Part of a small language model's weights: normalized queries and keys.
Each number is 500 + 50 x the weight over its row's rms, rounded and kept within 0 to 999. Layers, rows and columns count from 0. Numbers have three digits each. The size before them is the row's rms in percent of the matrix's.

# down: layer 10 MLP down (transposed), 448x160, rms 0.153, rows 388-416, columns 0-159
# gate: layer 10 MLP gate, 448x160, rms 0.215, rows 389-416, columns 0-159
# up: layer 10 MLP up, 448x160, rms 0.224, rows 389-416, columns 0-159
down388 104:460462553511609502517524445510570424473477458599493565471573491514446478430512564493534405594511492569486523521404427525527499554460444454478494507523579497517564470618444404520513553434530559437432402539568544493509417410543490532543473578564431463493538474444515535536572434469497574509506516558545358485473453499570527498498496502517477636533537463564530486505523523542424484556461536450479519550434442542434431463515528506556447453600518461522572502519506487456550510536505574
gate389 094:488565461506448531498474601453426452471499545496528581496469549543475491521517530490464568498507530551519524422473435413505587557421525568556485501586521431474507427468429516560501422535506515553532479568550520537501578501479531613420469497516396526482518475532420617444521453505538542545494475429463484524468579456480435579492535462612479537562508528557518469566412444482451452507467587440432578419514409464421400416485491548432557487457534526492561461552544544495474446449482571
up389 097:558556477493549489541538597495527485441477482451437641477487493512542545510569542438525426421563559461500463554490479396544544514579521451494485506564490559504500537541421501460481522443592495594407518386547492458548487544426462435457487573533553539578541501481506439485438403556422482568494456521598481570458467536458563521479464508409402561513500514449510522496494573480566574485428490486535425578532465519492613514521551507473445480526474469460493463434583547508446502468411569
down389 099:478556547490538410507444440494528510522564497457472393522504547491572429539479485491489535500496530498385522536505415551566489487507539565480544537570502583469506551540510530507491527542483495562406440568474487547510422605470533389562467488478452482526571474522559583540500520405634502497455514477563517493468405480467567446475446512511493500435498527490456549562534552542483349625544439562451467535469558517498439507358498429501570513496526485504429480545475487612524513529443438
gate390 099:531460537555525479480548458566472483444436430555540445505613469511472411533594487520488447449460571548468459525471393546405488599395445621495518506537551514541504416469461503540519487548519437437547439502428422477478423505507498501510485474528535494415556474496525408465530546471464455518435519517491491619553429464471501475444401621419554530452469522482525509507517540561492491499564560447501535607468516475485475433520546436498522477483399482533571499519433461371586496485525491
up390 092:523490539425571495494513475443476499402529467496492503539453509488543466444536463503553519445429370562584558476551495425497475554578497541535535467512533495568488434397620364462469557494558567508579489436522417507458481593584468511484512482504551540524421475574534497509465537421477522558472479606502441537451547550577510444495586563550457515560430515583502451569478493495445431510404583519550513449486490538532518561578550511528459508489501600513475516549468549443573537572501449
down390 093:510490478527462471505546535596502490451562469433549543490495530523491613552535485507537530532456506472539638477551519410486535463527533526518456454625522477496530475587499446527475422466549501520534581490485413500508528520464420433446483566437582573520568485484613535357432568472552523553522440519452444532562425439550466422574498461546537349538533506554508514472537533476479588522530527532436413491444498520447527419497428533458601498541586481543544487491497519472526459528549478
gate391 091:368412467477570543505421530472470563405443470554582512571432513469427580462476563577494501501578535494551517496487549455476492487526439412480534578461533556477408611481475467500415544529486527501549579485479411473469478523497574519488439471454491538433454437494626511523508536399517481418484521521579540542518474575406406544471515466496447504527591508586563512432434458620488512548490435516456484505485448506449542446569556438454491518531482453553501522506525511572454450519495528
up391 098:533484445496455558474501471493505467487542486550476483419517535528549545509353380418485652555486561459533488545483470536413569561581516594507480517492470514473480507478477495614514505491430523473463517499462524461501487521497511460424412547553464492506401438527448504479514457485512488455502605498591472478556453458483536556395511450582530529515453496503448482505437513442528574401373581448559505507578445535477426525488540464540397421439444455545585428501531507432483533541486497
down391 102:551424426507544478458584454512504461499499492587515543526518443504413471365556525526486512482544526526460435483539494515580488534496579531543547493461499495508512481553526513526570465473527475415482577551533499517604541430455496592522556506524502374536557519545581506551537446480544441650490427401539531515510529490534488536549534480535527494541582502525444511518490656511596617613458399524579539471495489461495456451491478523507548569420488506534492443434448544575494502479570476
gate392 107:487524462474511559483572498508474497532550498494555478582501489446496461584511571477609568398479498556514593473507504533495418401563554471491575458496385594528481484473563419547510542497476450515525534510447424423448445498435510417431471554514505658428450520537504476494459499522518448460494537523565562518555484400553533495493437427399432518472541584504500437571601535488483587502460452621480548512459525490525531468568552474470410471482527487536510496418483407505523448536512474
up392 102:536547491476556530468460436475462454594526521478555461490597567549482511456479446503511542469488528549444457447469564515537488502518435556472537435510438605490530473443583527576570521443558470518530542516501519534411534477433522479570477542482519492551437605475460527505501483502470508499537408469625422505507484452466509601528480359389385495538492524625557486540420495495525554483486413631483527482501524506480504547425507515534507552549552413447546530609512542408503485578498469
down392 098:422474444415514451498468570475410523416501545545464439529479545448505487397450557481448385586460498480480556561475562507520510520475487441455491392437453434515574510381497488502445481512516465453535457503426474464526512550463524509394506513481472570379506464511526552481581555562489480459460489466464467401543452438515510473391585457449478482395561559481606500554523505490436572439496587448432530498483465577466561441481532433530508492550536500507512514471546506438484552414565431
gate393 107:495542459434467474518422497490599588531390458520492486523445447509454449470525583479440537429448450495544615592537461494438464587529405482492566470548457531519467519509551475449489627519495536494527529485488440539483427503481585489439439533479468460461531428405563517467547503500487492502542434449526540626457499567514571540517484441427535474575515449475606452461533451471549543402523591488487422553466435457534407529472427532521438462559394523491545515450508584517493495538465467
up393 100:548491446348523557485484533506480468531438472446503569645546478468526496503521412548523417500534461555451458418515610469534570521502561413444482511538616458526573478582461494559498502458432417451465500500457485512470602467563463455460552572567427557437468531482497449469602558464462507518508679550498429495459578466549450447527578571471469581447486511488475510533471472532566530498465483467468502558486486489510515499501510429583465417497506543507536531542460494471555536453481480
down393 104:554408547480419516463506564476541449354479504537479489430556489520459478519437532539491482510497535411508546496483431504527463491485588508532511581487457481455487532557502497466514407475481503474373470491495540554489409522505465485560472533558460530573378594507394562485452486532521345511534439471527436497547429582511458522457511549478479571451456550475548528491478550570549468522516418555510534547481440502600572525484514493400444441548571468489494487464416526512414398419564479
gate394 100:580417499569458530445513493501507527494503498504501442592409441465575456571544519495483581573451480408522447519547498516470465507398377477493564499554498461470519514551385493512568575507557502503483546571541446491524564509486526517437518559533568494475448516434509460510534486436407522456494476602426512446443488457491512525538492554585493530451439475602508413486515469488487551425553481482432464449521437569494575467515532464507632532513533416565575551608442392548497462495437555
up394 101:647606583517526512505502493502421423501481473399511487592503460502460509591555496564403507493554556480438408491491476516424510539490510507471430555511551499509456503554462417457645539541445442481482497538473437482538455515515514542467472478492505529432525528532548460576533523571496483382416519427525507460520564568489484545590497455475549451483564462438551485481423482575533507514511383536476576511515444492580542530519512400455521542342573480526473528449486509532496461568492523
down394 100:597525425509572566515559428538574475647513410502473514537410538522581494432491427474528520431491540518513461522515474545520528531435432488501427519488503486476529493548410497543564547500559486535559609509526484518550521463516524463510506506486505504602421468434647503445535478478500505556482495563453520393448508542556488468447514589511449522421524564448561511503480467444523508484482474471511485456478486461530438456481481468495532514455515418520590395546520647585620490582567452
gate395 105:439499569506541574550506470438480471486521470479571450447416499487589432394593564472536475519384555475467461467435500477417414522480522488440553565450532498413471454492444558494612469487507538506509423471434490541592460539537532454466491516542597475483455510469384436555462496527463546452458432524502506463516430534512533537563536433490477488482492570645484561510530556506577604529480544482511549519514455475470459546501488534555461507470620512478549468422580490453429463528620498
up395 102:622421467603415480459419419526490477574481439549373541570483409463488495521525482531523467444483529464507450512552477480540650505486487537523584473569469511428484522519455500483460561408514529493434532508557399457501586450515543547549514403446530473430575453442533479557477570441555493538490477494399520504525452485448477505487474582531573475471446427453500499521487508438508584482518449508522491440482424431415452531573519427437469485513527510431506480531425519574563467411481463
down395 102:496451389453482548459582571495483548510540516503486593486481557514577389587572386544512514504466525436600460510544505387499445532483564490433470488470505627507468484443565546573459483487412564497484531515436536520518560501521472420469492476367484490539473465514537536489492421538547506520519520523497555572502407530592467452511559421433396448568479502484543559504455527461398532542544438583459446509510478506506549613445472542471462499580474460480557501485541506508467506505473397
gate396 096:474573590481466565487495540516487533524470476480596527479493444495491458553469471521579420459515402449444429459455497474493496418523562457494556534510543535472536549498481547482521438447364493486493522446525519588477610523483478546518481523479529529499514545541576416458424487404473465542484500509458506401546549441505561558577437514425474372487474440491470387537524511502533549500527461526474514493588519481389470429446613503445553516528429483481442539521638507489568423441580436
up396 097:506449485570383502454547499477497515487569449517515602537545430472509531517558513487555489567568522486514546449486514461546428470508452458509558440506469570525419522489532462553454509588400498541608484536523458583574490469551413557494505523459433439399520483577548546556507556520560528459478536391521480547505557507469515434511529491489487498530543467450567465546455544472497549528552515549642524480458462600473549471373518415582565519563508514472472614371540509530545491509448438
down396 102:410510405536452439498425509548485521487473508440484547530483484460537510586498499523579426536518499502544482533564527487481437632400481462488452494495479525584475551494506500541504441436402483425443464516400470531448477507541532503578479548398553528482489505493499504570429498472559552454473476445465474602544468540504498514512590503489530470469610467588462529524444550549473398631495483559515460419523587459370494534439544544496557439536591515482437555551435476464496447459398510
gate397 099:480454490465597553502485405522431560435418451452452554529439432568517581555451553554382481545596423509562568508521519464480525410485448492523483463519604485531506466561488488445506550553553524433433540515522581444533551468532508542444546482511487540563455460459457489562518559541450505424417461529474588559486541510523465575524531576524463516483493399560540526523580506555548495538554494543515539554426472476403516493502466494483408520622574496562485484490607557506546503593473564
up397 104:529531473436416531556480451472474516493489446502476447575507504604503556475488595499556411519439455456543555480566484506420559499517455420463597505502492454561398586527469398558558473511445493520505498562516623521549486512447471443542521505462513467449527530525572426505402406496505582401497539448382505495529553541417540471512463537551478498462542598479447583430529485453529460431550527597497472501493499456517498535485532555522371446447455507419481488545409530472528442456480446
down397 104:515528549450479467515542535543564498484433490430565432463491512508447483489510510545559482570446467491478539591483365537595532529488487498500488414404577426497465493462403438576521358546441506533485523416477511374492481564508491505474450487510556461549590519545472415500513466485548557520601592535456566516484629583579472461427549554514532444420549617580502489507463501530558558488503433482453489445388517531520432441476498475481527493458499522454514496564485437514481485502500480
gate398 098:533513474464443468444459495461552481543474550463448563547403438544447585550528473437473568501427651472482506497492538542460515530415441426451482504461429549556528493539502537490494537421575501464424560468522499500421492566486556517517503495610463519550438589534390466539422459586506467536553547528523487589551576516512514577452464530540431470500462426451494503506555420490505587535558411509510526593450522461393565546523508528535544402435429450478505436590556509492527516483457519
up398 099:468544481527520535521530459532444445463552514522446449571449500418463414376519424494579464431437495553569456382512478472544484529476484558451445495572466435465584516519484446469460528476470493454516483495437408499566510490497456370565483535465419452503556469507484497490536543451519507571495497513597537416388509490501467453535402482507464538488513463553435476465602459596488515636510428506551567498442472478511531537554464466571420525560406522471468463435429429495577466542447482
down398 097:531497521551540476582476486543477495464478544623638519461527472520494490543410551542524542519539513452561541523401496577449504543482540578545514471588426431484530464546475528544452483561462520440446524533607458438468442577450472617433506499565516501523486520514497464475493502517543505389452556489441551422464499506615491465409545506515583537477474513486528526609563448474513567584503489527513437554574530534430481511433364556427582514451567552489501514502566551571469478496471525
gate399 097:511468477564464524377468534420519482517615510481452674537495627541585476490568457484450555571442480495580516547534531473551595599506471572508479517485477500575518485423472527464468506569497511479451482515517481531448596527486518510486609492439444471478495414513384468491536503426516470487591490472471504550475530478474480546544469525507522397522435563544491494389485508529511456504391421473502486530471461568466447515481448535444472509457515488528457493497433480406499555648500542
up399 099:508529497517485471455461481525388506610429512512511430452512535456576496475606449452563567489493485558583519480521600478532502527486521479425507482461442539417409512470546522555454529442562459505479502422551478475551463422432518520616580489466487527431468502509441583435491463412479414504561503461438532471489500515512550455477540381397448570479504484488463475549422558499453466491459474510564521519425512468512529551445532544549423479511502444423457540481592490326480581448515548
down399 097:506490466530463438464544487450536430555507548601477491436484515535518519452487431456561592511535432488469477560514427635409515416538481475479486440534476481540473539526461448505472505438533512543533574472404485443566447479403475539463475525479539524482563549453497439391423523548513560462445538505473448506454518565465471491452523461392616537503599481436448483416434539495469416462611555548540543417483514515613520551563465480563535517478532583509466478450491526464469499494632464
gate400 103:477527473518502535457518476485489454385491630449555532475497549452417464535562535469506478461562514440529448506462513350473439580524492602491485490468484503579478447449516422437494437498513579452513492454408454448454450445475556550449341589437585555456407488478563522467533475471503398540447556488531461540533565485591427474490530468530552460444500571373482536516484511530490497467516442407517481475485483499482496462503430494481475610500513459482491466447539505466507454455468614
up400 097:398544507458507636489533510460512457464451508522509399462480472502517448455599534499483461469435505520531533455397517526501455538514530460460425639555462522466553494563500515574550508453481506447491443538515509556511551473515519507456440476537594458559457469538473511535428508500501544471366515642508497526524538597451594496519560510512488474587477479475471438595437593476487416439490607475544535536492541487508520459541397540527508478472520452526581504484469569614511511535447620
down400 100:456545552506516626567491518521507449526460504454515570441581540496469530473477516645552525569516534487490512536452442556531460434514515565429551400515627516527497529467427481498462531496507581430540559506521512525429540523530392321556460468502532564493444455475455573451540491525549502541585464453473515437473458500531494467441441547507445497465497527459438519542477515526518535410474501444454409470409504498474533590471541481542452509480578478471523514498485529370419542533612450
gate401 094:500606555571567487466516497561429485488499556504521474402575477530412492486551534545495526558554457568512502437506483516408456508494434474478479550583487621498428483514451501448551581551513444388437375512551425517541497449557415492411585493497495462537489503505556493499482491457597468500565483434424504529433427483484481510448410444442539401446414435484481521526510466519544486608591504517474489504442548425505565479409493450524436472498506421551528537570478487503553534467547435
up401 102:473555547467571461492524533525467507479578572526493503465465529479482499525564491452492430523513542563503511434524520509512528471459445456556518532383439574444437545478520486468516522585509509440503335457538488524518504446472549457482554411533482457507546547404376560529516566492519512435566550438479470524468548462481563590479540523432497489544458485569576567469488451506450501536490448652519488611470484444542499599468489526431522469558432453524480556511578568423460429614579565
down401 102:572511489538424550447521407519471614531499509464575566469511483405479515599467579543508419575522561501523436471588475555463501550459476533494538415542536539485528527545472485435568553571544478456463464429471584443546428514571455487522464503425579552512409469549484560465518492541499468633542483533528492515530467550504521431583552408542505503506563482397508457439399533447531566474541454553544483534537525553578512548486436512560489482483545587399513519404526544477518426450475539
gate402 095:535511516498578555538509450437455559465549413425529516480477580590400501460571479541539547464493430524516448513551381508548512464519443478572524516517495556529516390490459543546501549406500504544568436448483438508382543455529539390518542505557646458485512561538514520501543438558549505582537504511476481494497436512419507566518523493411521500469516423487417432515495580468447556598582479538500564501581498490460555484513505514535387508495515526504507484432537504432384534450577515
up402 104:493538557445591419508415430474448461507545483458568514537421476477382513440540531489450557530484499475529469433403486429502546516470495560445534483535455508500518425493450517482505570519432647438520546435471360456425547505484507479502479536452611478380497541603473416488512475528501531517466550534532471452499507458490490518525606511550623495520406494526442440421468517567514576499594497427516489495455468464501568573510529599495425554521499512525498499457499424499517451550432500
down402 099:470553470448562559456522456577523434487465505429546528549516465487388435453524488496525520519595531451432507465443563571562436510535453520452528519491618545516496478529466476513546504611545514408472484486498506394427576544506470460511544561460553560488550506605514475536619529506535435507486587407557577425590463411448373473518556431519521510506426462477503433443485558541482603512481551518448398472483503535536542480565519526501506503555580452506484501502488497544494478516389562
gate403 101:537606484504549499574503497502577484544525543462500573509463573425535564512452540560527516572469578477526537566453437498473495502607461476455521468525430530484489488518467543502452527545523488492396370531513446571490548536493479490463481491450562525521553526512581548537558517498475528451525481564501487448451588496610499413406495555491459559457487466591391554515527454555570432507488506595447521551527476523464446597463523510456571488539523516440539536653511463435533638560442446
up403 101:472505484587503470518520413505485466510519516583503481596483583467484519519392488479586468556507534415518485430476453472418523457501518513461596631519481592472447484578498478483471505453435548527454432547501505411498510515410533519521466477489467461530573573475506544532547533478447523568467519499452476447594498513599457456492493520517445471511495497553421532532512458462639540464500520466493558530518514542443498476429493487424534412607475416617535622403503497459514448514397600
down403 102:525466583518575472513518459455507411468526529541552508528532534550516583371527463474511512454513506482504526453476496587478488471475475517469410493475618435523516499458445485457456441514536543466539436479510527485524498564556457520521440382502386518535506453464521495476500379518508488519466388466517429477412453590515563432412411532421531436545534544362528558574481523513492516490433398494463517549499476448481539419608503512469482519373516558488534510535538609459534419512478492
gate404 099:455481479504533636453595469488575482481498536505544556539479497412535414537474506560493479458568493467507440590486476454425419510530513564562482426556543531535515531497522413469539498469542534537426488540524504510510499457442539507518527532541495475401409457487570533559501413575520391590460446509441521502513445464527472561632394498434546539544630485447496501494559480470448470494404511474435421512445549541627466520451529562473504500481449564609514520516529505574501515540452446
up404 098:402472552528466527472518458493540530476444540446407489414530505565598538471505547479457531475496436551592441537583460510539566518495490514532541475488430586484481395482544514583512441545522483553413495501456462495510426538422519481435517402515483479436443445605448402545526506458516579503510497540399466506472492346440489481454464517521515399477614481510552548474479481471503536516534481506530548566518423517565531383521505496445516481441533526410498560527501534639441435476483481
down404 098:507469576475590537571478547579564436496497449524499513448484542548538442497425430551541480420568488466447583490530552594542531504449508505512375481348548582524409563516480419489578511429562589474513453507492499516566485522461496562571424539479547453560425550431518531518502510481540419486498454512526505485494493548445518506654514454522516546425557445456498551556503486511556470430452442495409380468501551443516474458453463524512534503495486464410482566466450495513588500471531447
gate405 100:637515555535430461591543459443505550444419543484499543508450560554506567573460466493515580523542478566437539415491489525522520460491458486459463477539469462540481516517474522512473551471440497565489503577558509468464525520511552486491480527519455554544487572487526509456435555442527597528566422482520444552558525518529549442493428484466397390535553485463445561381400566528523511540495522555569547550552523447446521499482516558505509453531590519486608538668444501435462507470375459
up405 103:511500482422496440547557518455522537399523522494435439529520463586534383519502476485533507492467511418425572575470554488527475528504520497446571496527573488562438485441507501519564545510458340474556505430510500521465526433374480601478539453456527504535502484501588457518422450492561512491478537564403467553543545484543553379447472561522471483523481493420505569502510553526501527463598607447530474543380463476497543461479439526460525522446489504569463337475467443502551547469499510
down405 096:491413497502546482415544550475493483492551538394486486499423529415524509548438451476438442514565536493457454511565580442538497442564510490534502457492470467503472636455529560532527539529390484490518496504432436411516551571524552507454541553454529517424502435531509513467359470427605563489489495400512553505502469431429537596479500490442431472523437535497473427616530420453542587440542527594489503542478533488602505481483505473582514520492465527469472514433389466541471431455531533
gate406 098:406422544454447451475451512438544479459586500474407549530621519505506444455536450465447555567478491501538518549479517501482482520509528494484435501508506480515554471522464447395552547553513510470408441510476573532500483439560514483472429560485500501393505446449557559555506469582565568504484501560536580554407511527532498467563537372457450512476438449457435544563415536545443585495445439465427434524515466530549456533508396544519506568381496529477478524433523414589559595503452484
up406 104:379493539442497435527499463549548579544482507476550589576570551521574508390595577449496521571415475504573491376507555488459484499518470570511531411512526472484462454549521450422523563447546498527488489499572477491538430635537471406571467539519471543484477522478568557527445526512565497455561394480497509566588451524504543504497526540480527558471421427427494463508429503564542539505434483476461461570408505521468512513478436493526520434568515436539468550388455493491573565530558491
down406 105:410521526491538552450506483544484428512425476608500482480561540514492361393574460493529555506465371581502529496408457522406588440510446512378436513556456473547483496494443512435488537425518583500544430569469545456469499553553510588507563463548435536538539522493484524431586465534423538495578462464485546503497441604536516484565508472482489489507471480518474484558513506521492405432487457553460500468507546525513510413548432493595504560565494401509477474487412407495554520507551545
gate407 103:619547548396595580514555451483415471534460481469531483538550544518451543596476589619448489492497506491511404511463548482576519474504528509542503435484586486542458507408428494505498429473503512548554511474443428555480542561431452451536503517606501450549503500505534505468553442534500526597434491545397519448461535459501566584612452468510475446531517487405479562465581394563488499588438507493522484452480426546504479556464441589503478515579572513486502485501441502518534408544463484
up407 112:581486324431436482523469419498418479504464503471485500528465567449585466535349455540487458541483463461450518439454574457434484464529542580560586475563474486480484548507512476458409421526490527482462529448575541451512487527525512430477517582528535450534519462509470493437516505533525395539422506458472452532469577501463444524411515526549553482532510447579507475463584504540516429547551521546537504462498548514551467561485450596600419499493485381422573575556541500544533438474480481
down407 124:535500894466513469519486510454486423513446476505455468551554454525451557466427439525512435458524430385461563465552470451462537586544492560528565492490478496466508491470573484457497484491502577524455476429525503469504492527418493466552510525540549468454531493531496489488463532491561501521517526527505551504546527478554461435507499545579521462509529468563506471490511480518475507482529517545442525462446454504542470429456533555487474492475493387535508479544534548498493536488540470
gate408 096:451525572551448528558481555471512501507498547455582511457436590455558470459482522453437470523498447563554560509560459436556517559517528476457510482520496527492588440452592441478548475475465436610489490539500405562541484516601482554556432534441478525584538632563472530532457526565417566467508505417564472545529441548518581557531540525467468487452478374504486494471575563569495469514481488601419544482496584479527485480496465425407501588404521557488483480431499500478427439490512587
up408 102:478426521438489469445458466462541483426549547424568504339574466390475489449512542488507458481509398508602509496537483423404508543497542474480428530571539593477466510351526513498566446490477453512526490526489481604553573542574532500570540534434516429465577531543480545512432448568547491532552556539468577504535513478471501530458514454448511541454481488528517416452527582507493498458449440443467529480511521571428480536408493556490475489566582557453458496389419534534511582523479498
down408 103:430420465443521462514456427595514512526492593546517438461536454521500494560553344460570524435513488461453495473498488532456568540517472510462493479564471572567493568425521492507582555478535551498512563541444439565467569503509582546536491511538523532471569562441488531421448489517527513495498438471484489538621574563605471535510571432483506546505394496518560473518514618515485577542451472512556441547441572544482501564576480504582481489522524583457511584391455599437464534542529484
gate409 098:529429559512459428472494510441530446473508524518467540473513455470507445521560500524531465531517497518533460468492463501501537501604595529490532479495535549566587520466511494525589417560514495524581463515664453437482541442527544426463487502529586474495406503621492445448550437480440443502537476434372448463538487616534539485533545522561527494458490503481388488561442479500454499507474538532409436421493575546443472513513471499508597602434496491412529514491488607500551550426604559
up409 091:451418542496529543418454447520392490450529343495459510492510466475543543566514500518562557514567519490581530515407486524528495432523556482564513553474543566589564477537466508511497504413534541503507506477457431468530532505502430555504481440499498492483407406426478418570486537476461504476460437519521612547499502502479442444442477525534475493466441512404524526461427462418472538464472475469400479379527492447558444537367564564602500534544517590457503508571553483476460512520445609
down409 099:529565641527455530463524544564487384441455459548588541463477464514551519443482486612421548445521485555535521515525470540506618461508516542515462428513528563532568488500541487469480516453457472474521563464446481468517535464549428559485507397431577521478502543574471480509525475395471505533502484403341413467544512557547524503553465459492476572582596542512453545542525429484473488507504501485486468439502568612509509460536440482572591595389530453477492456476559455510562497514528504
gate410 102:521612592422517429511568464564485542472572484469532561451505449453551486450524497555533523520520499476440566471542542528509447542520544532463503585497460464527540568423486516463584578448463548495512464462440507568536500553569548456526562540541456413440423532447511562562677474482541567584466460576489531459551581532543533508501469494516522570449469490474546451601531468604536577468426547439478560427534427497457528432496452426545481483477476485434458521553510533580509519402562516
up410 104:464453506512521411453452544497503519586506494497499526522545501457487592507445542582487458446504546516549518545479586494427492515469614446524547452447490556493508440499517453626552551512611479454562501525521531501485398445564493567470407461542521465579514603493566566512529571355421420465493503524546412498533451494496519500485571436541501520422479509521454570512541528432545527592494436485520506454416426509496466484482514418484489522476552503384426460526467403394483457456466434
down410 104:549591591522527446543577562602377491524598544545558384578516440534522492511502422511563582488441522526424477605523526498522483469546546488509445599516492444478571495473603459521514382412497599555535509576474539485550517487575523468486554553515393543539455544541505483467537551471496520499516462478421435575512495459455571488543485498445542445370501508483569550495576562485470532545487444473447538497527474482557440472465427451497523533471510441542514531443459544438474473547462531
gate411 111:451612517560529525488440501533581509470566517590453488470449507405535501462509551447426537482512548591539539603404479390560563476513493464497484526537591556501534501451543584464450437551528530497483561602521495532512474559514559483544466528559562514515516472505502594506489503549488363429417391544557535575561571551440423477474373437497532449509495464516492493473537504507437474493485414464464458495556471578509568490546540497531587492517571537492456552468541435469401537478554511
up411 103:470509561590449495492413479562588459498516493558525476458524522523480447395519463509440485609572487431490495500543494452487499570519486592492525354497516436536533473577461580482495423530525474499472523527531441415526561499528524491506483591490537506514471483534536497486406602531478476446394477572463586548543592457489498663572516514505485468478407530538570574460529530541510471555557537408443505507506522482504510428613520514564430435458553492461528579571451502569506486495536432
down411 105:604539431590519552459429490499451513496580508505554476448415498481525465545395509559469482516571498467523477429526523617560574552466510450545532514525571424499494484498504521468588523493489576504479477500507440512541520556525466512479520564465476444517421515532518428503552467529514540561467463517551400421453508520549490554597516457546510472425435588363562527489470578360496390435519495500456549470537517516540505504553514501466439500511550457471548410557454451532364519589582511
gate412 100:458466494470590512402465489530436466535478420480608536495482520601520537513471498534494545500484425462517560488511518501508541509624477471525572536492545541540514578484453504501522412412492505489447575525424503418515548461388613570474467488523502463483490541557466554486546433530594446481478464472534486499556471563520479466524455493490576520383465463401431483423516548493431519481557373502448586463477534546492503475460422474465559555460401562468435514425474499515505435555572629
up412 105:533461568533542537489555526576473451412372431455570516540460581463411578570512482479531473434528505466366489492589563547440385546583555482522544433481507577463524476535482566444478512407442528526519502499505478375562535555522480482591500494511416535460515534509417531508471469575540444593484417504486499520550513498577529507435621551406469524462513537479402474485491515577449522485454481498486546472484504460463434532453518529557472484547551528539416422545546515493475518495461566
down412 109:438474614511580461438530480436432544488538512649510557596438455551577477584521481571439441567484454511474477486517515465507550551565478443556558487457519529481520566416499542606449450482531490497584579524470542429488469525514529419439501588566478501519533468536503553450404487489512391447491438529454496540590497551482491524494532521457612423431456528519407450475473480522513487461538481543482579537449528586494470511473493432418542365533486468495492537459485434444488538517571530
gate413 102:526466495520531565551548478471561544504528492584414554531356512482574553454497495500525540551477557529447521519508458554484518524539458503502641544513467465429538509507535489444486533409656506585460563545540505417530475503476516502490478465647506560550524556509562475583481494485503466455545538543564441576516529483580422542440507621530445511648530443447520482462528503466524471471507518547389616502529470472521470453440525533500510469526405473509514513449538458408476531509439523
up413 088:511472484487532585521486410444431380539458491441525478434486500496536573488487540460462465466483504521613537533500440533508410542501595500481545446516531440472554552483605497431498518517522546515491537401530548474495592488543550516504565547469537479508573376504517519479497547470431534629578559570566595578512588487476477487562521477482482588558419525470564547420401473462493509432455475481558493444527499448498584432474455508401561520566542523474550602432472499523489451450538526
down413 099:436620433508429441443464398470420518481496518530500506448542456495446512560584461467417509470493442463532511523458498454505550519458453493530467544496614527495472438471440492560521505524477465410480419568534393487472602466485475466568443451562495455488431493496488491460575543486574483428366419457530446408466444505465456424522585528480461458431477462410459495560415545528535495494562484523460427538489571496496477516534492489494497596470502460480458414502442523550538476532334526
gate414 095:444486482457469555548478466581468485450521545475501479503507578468516490485565515485497461414528518595481531531446561596433553523501497450552451438566491568544531522475523460528603469410531527584440532560516400654500580496533601574463507505507546485452428572473491477572450484514471536476520535452561475463448381498479510568505487540414521411439521490462420501591560591540464609445549508481525477457570534466518535543490472534429513567542473513478478450491503472385480504620537543
up414 108:508481506514477559557484492552470437490578507482519565515477525482471487427470531440489380468493432505548580492582420457422423403479540454482560411541506595471499465535584439475486460598458465506543484466411371537473609533534552465439490542478550559545514453540502471554436540548530600541534495604526472546533438566510409511590529512531560527471509543595458449522455496470651498536465479536609538485442468488555573519420515486519456494484552492525460540454524453448470458516504495
down414 115:439514675570515541439524515460426469519494558495472483492527536430498454607529524513513488478512492580559510548500481461403514519442494462407463438460507603507547479460486522529468464603516453496519467484536457561478509544504490501455557521574557419491439361481453557478527532511397533409521516520523434567520494524429522434538634520516572512494481465486441474392559549488498516540457465554473481466571567493388598404444537482531462482425507493506460522421567519407490498515512462
gate415 102:495521532532479600545486498496614482465392575534453508490491414476535541549474522630488547570536472484381504550501525425478459438502502473483414494563490526562461504477544445435431474576433443509507452454518467485444511493479453502572446565412520461376487523493526477538493437469474617542377488523496494471461537516560392475478493501546501529463564492392477519391442586496537465582421506461492485533472432512534562596499496557466476478535463488515568501505426603582462464514497462
up415 100:576494568509513505558512496543456593513544537447533497516498421462490466521496576492469430452585455525475592405446538534554437515447462439359526480480498438459430518546579444511559509546546504446498475418511498468457480524497481510452478436478520415361566560421500522580475583527480525471443479490517531442544547580623509576475482580461536497543517419456580383457520373508528547544459557483488469560579524498553477477490541501512426507541526481518451535419569464541520565434492503
down415 099:515459544452528402576532530456531508516521457487468518477449582502524479327480402477456469572465503556458485488554494469494519532537511475500560469393527590365522573563503535368447524459500422585493484495496458457450563461509547527461577504578564520480434457512452470509516469550565450496460602496519550515518452412471590493514500448534498568512546503495482621443457505528551538418453484540501468507528435412405468519485540579478409475562498470454516461494560480545526526510521610
gate416 098:511481455463436528397446501518453405435468628465523496536487460467458515510581597550441503535555505573411544417476480525563604461522428531529498499549555593495474447556524375479445458527532507515412503526504449498458544488528531485472483528482529524527555516536510510472531506494540485507560526382495499584458494605526528405520532498483625519619535507491475464513408465547551444514520473494534548471480427452502613463477548429468472432412437500497458375433557562484482478464518457
up416 103:539490534513464507436472479481533481469461502530470428508451454479465453554492613511539445515544435403518430425463465536475452525467480500462486503536323538539423418579525441509472400512514581490472506579482463523496405417445522476489473498452543429557572585484457485595480613472433458493401495485470553486506491495612540492488541546495447438496512541408477510458477447403518442613441500541565520490494385456446588444409488496487594457483511557485538477499549507469524513471513480
down416 108:465491527505564415539511468465473453487477551611588546486401464561467490508536439523437549468378411483500537541530481413457483437516520470469549490511538444437516569441484529437447535509491424506398431470466442584526594556441505562557528397537524481522525491570597444402484463399549468556529413531524444497488550540547467509538488530562486458479479486542516489529480613467403535516507517479463480512532562530541423570498516462442456571525423426560511491483486500415464512503483638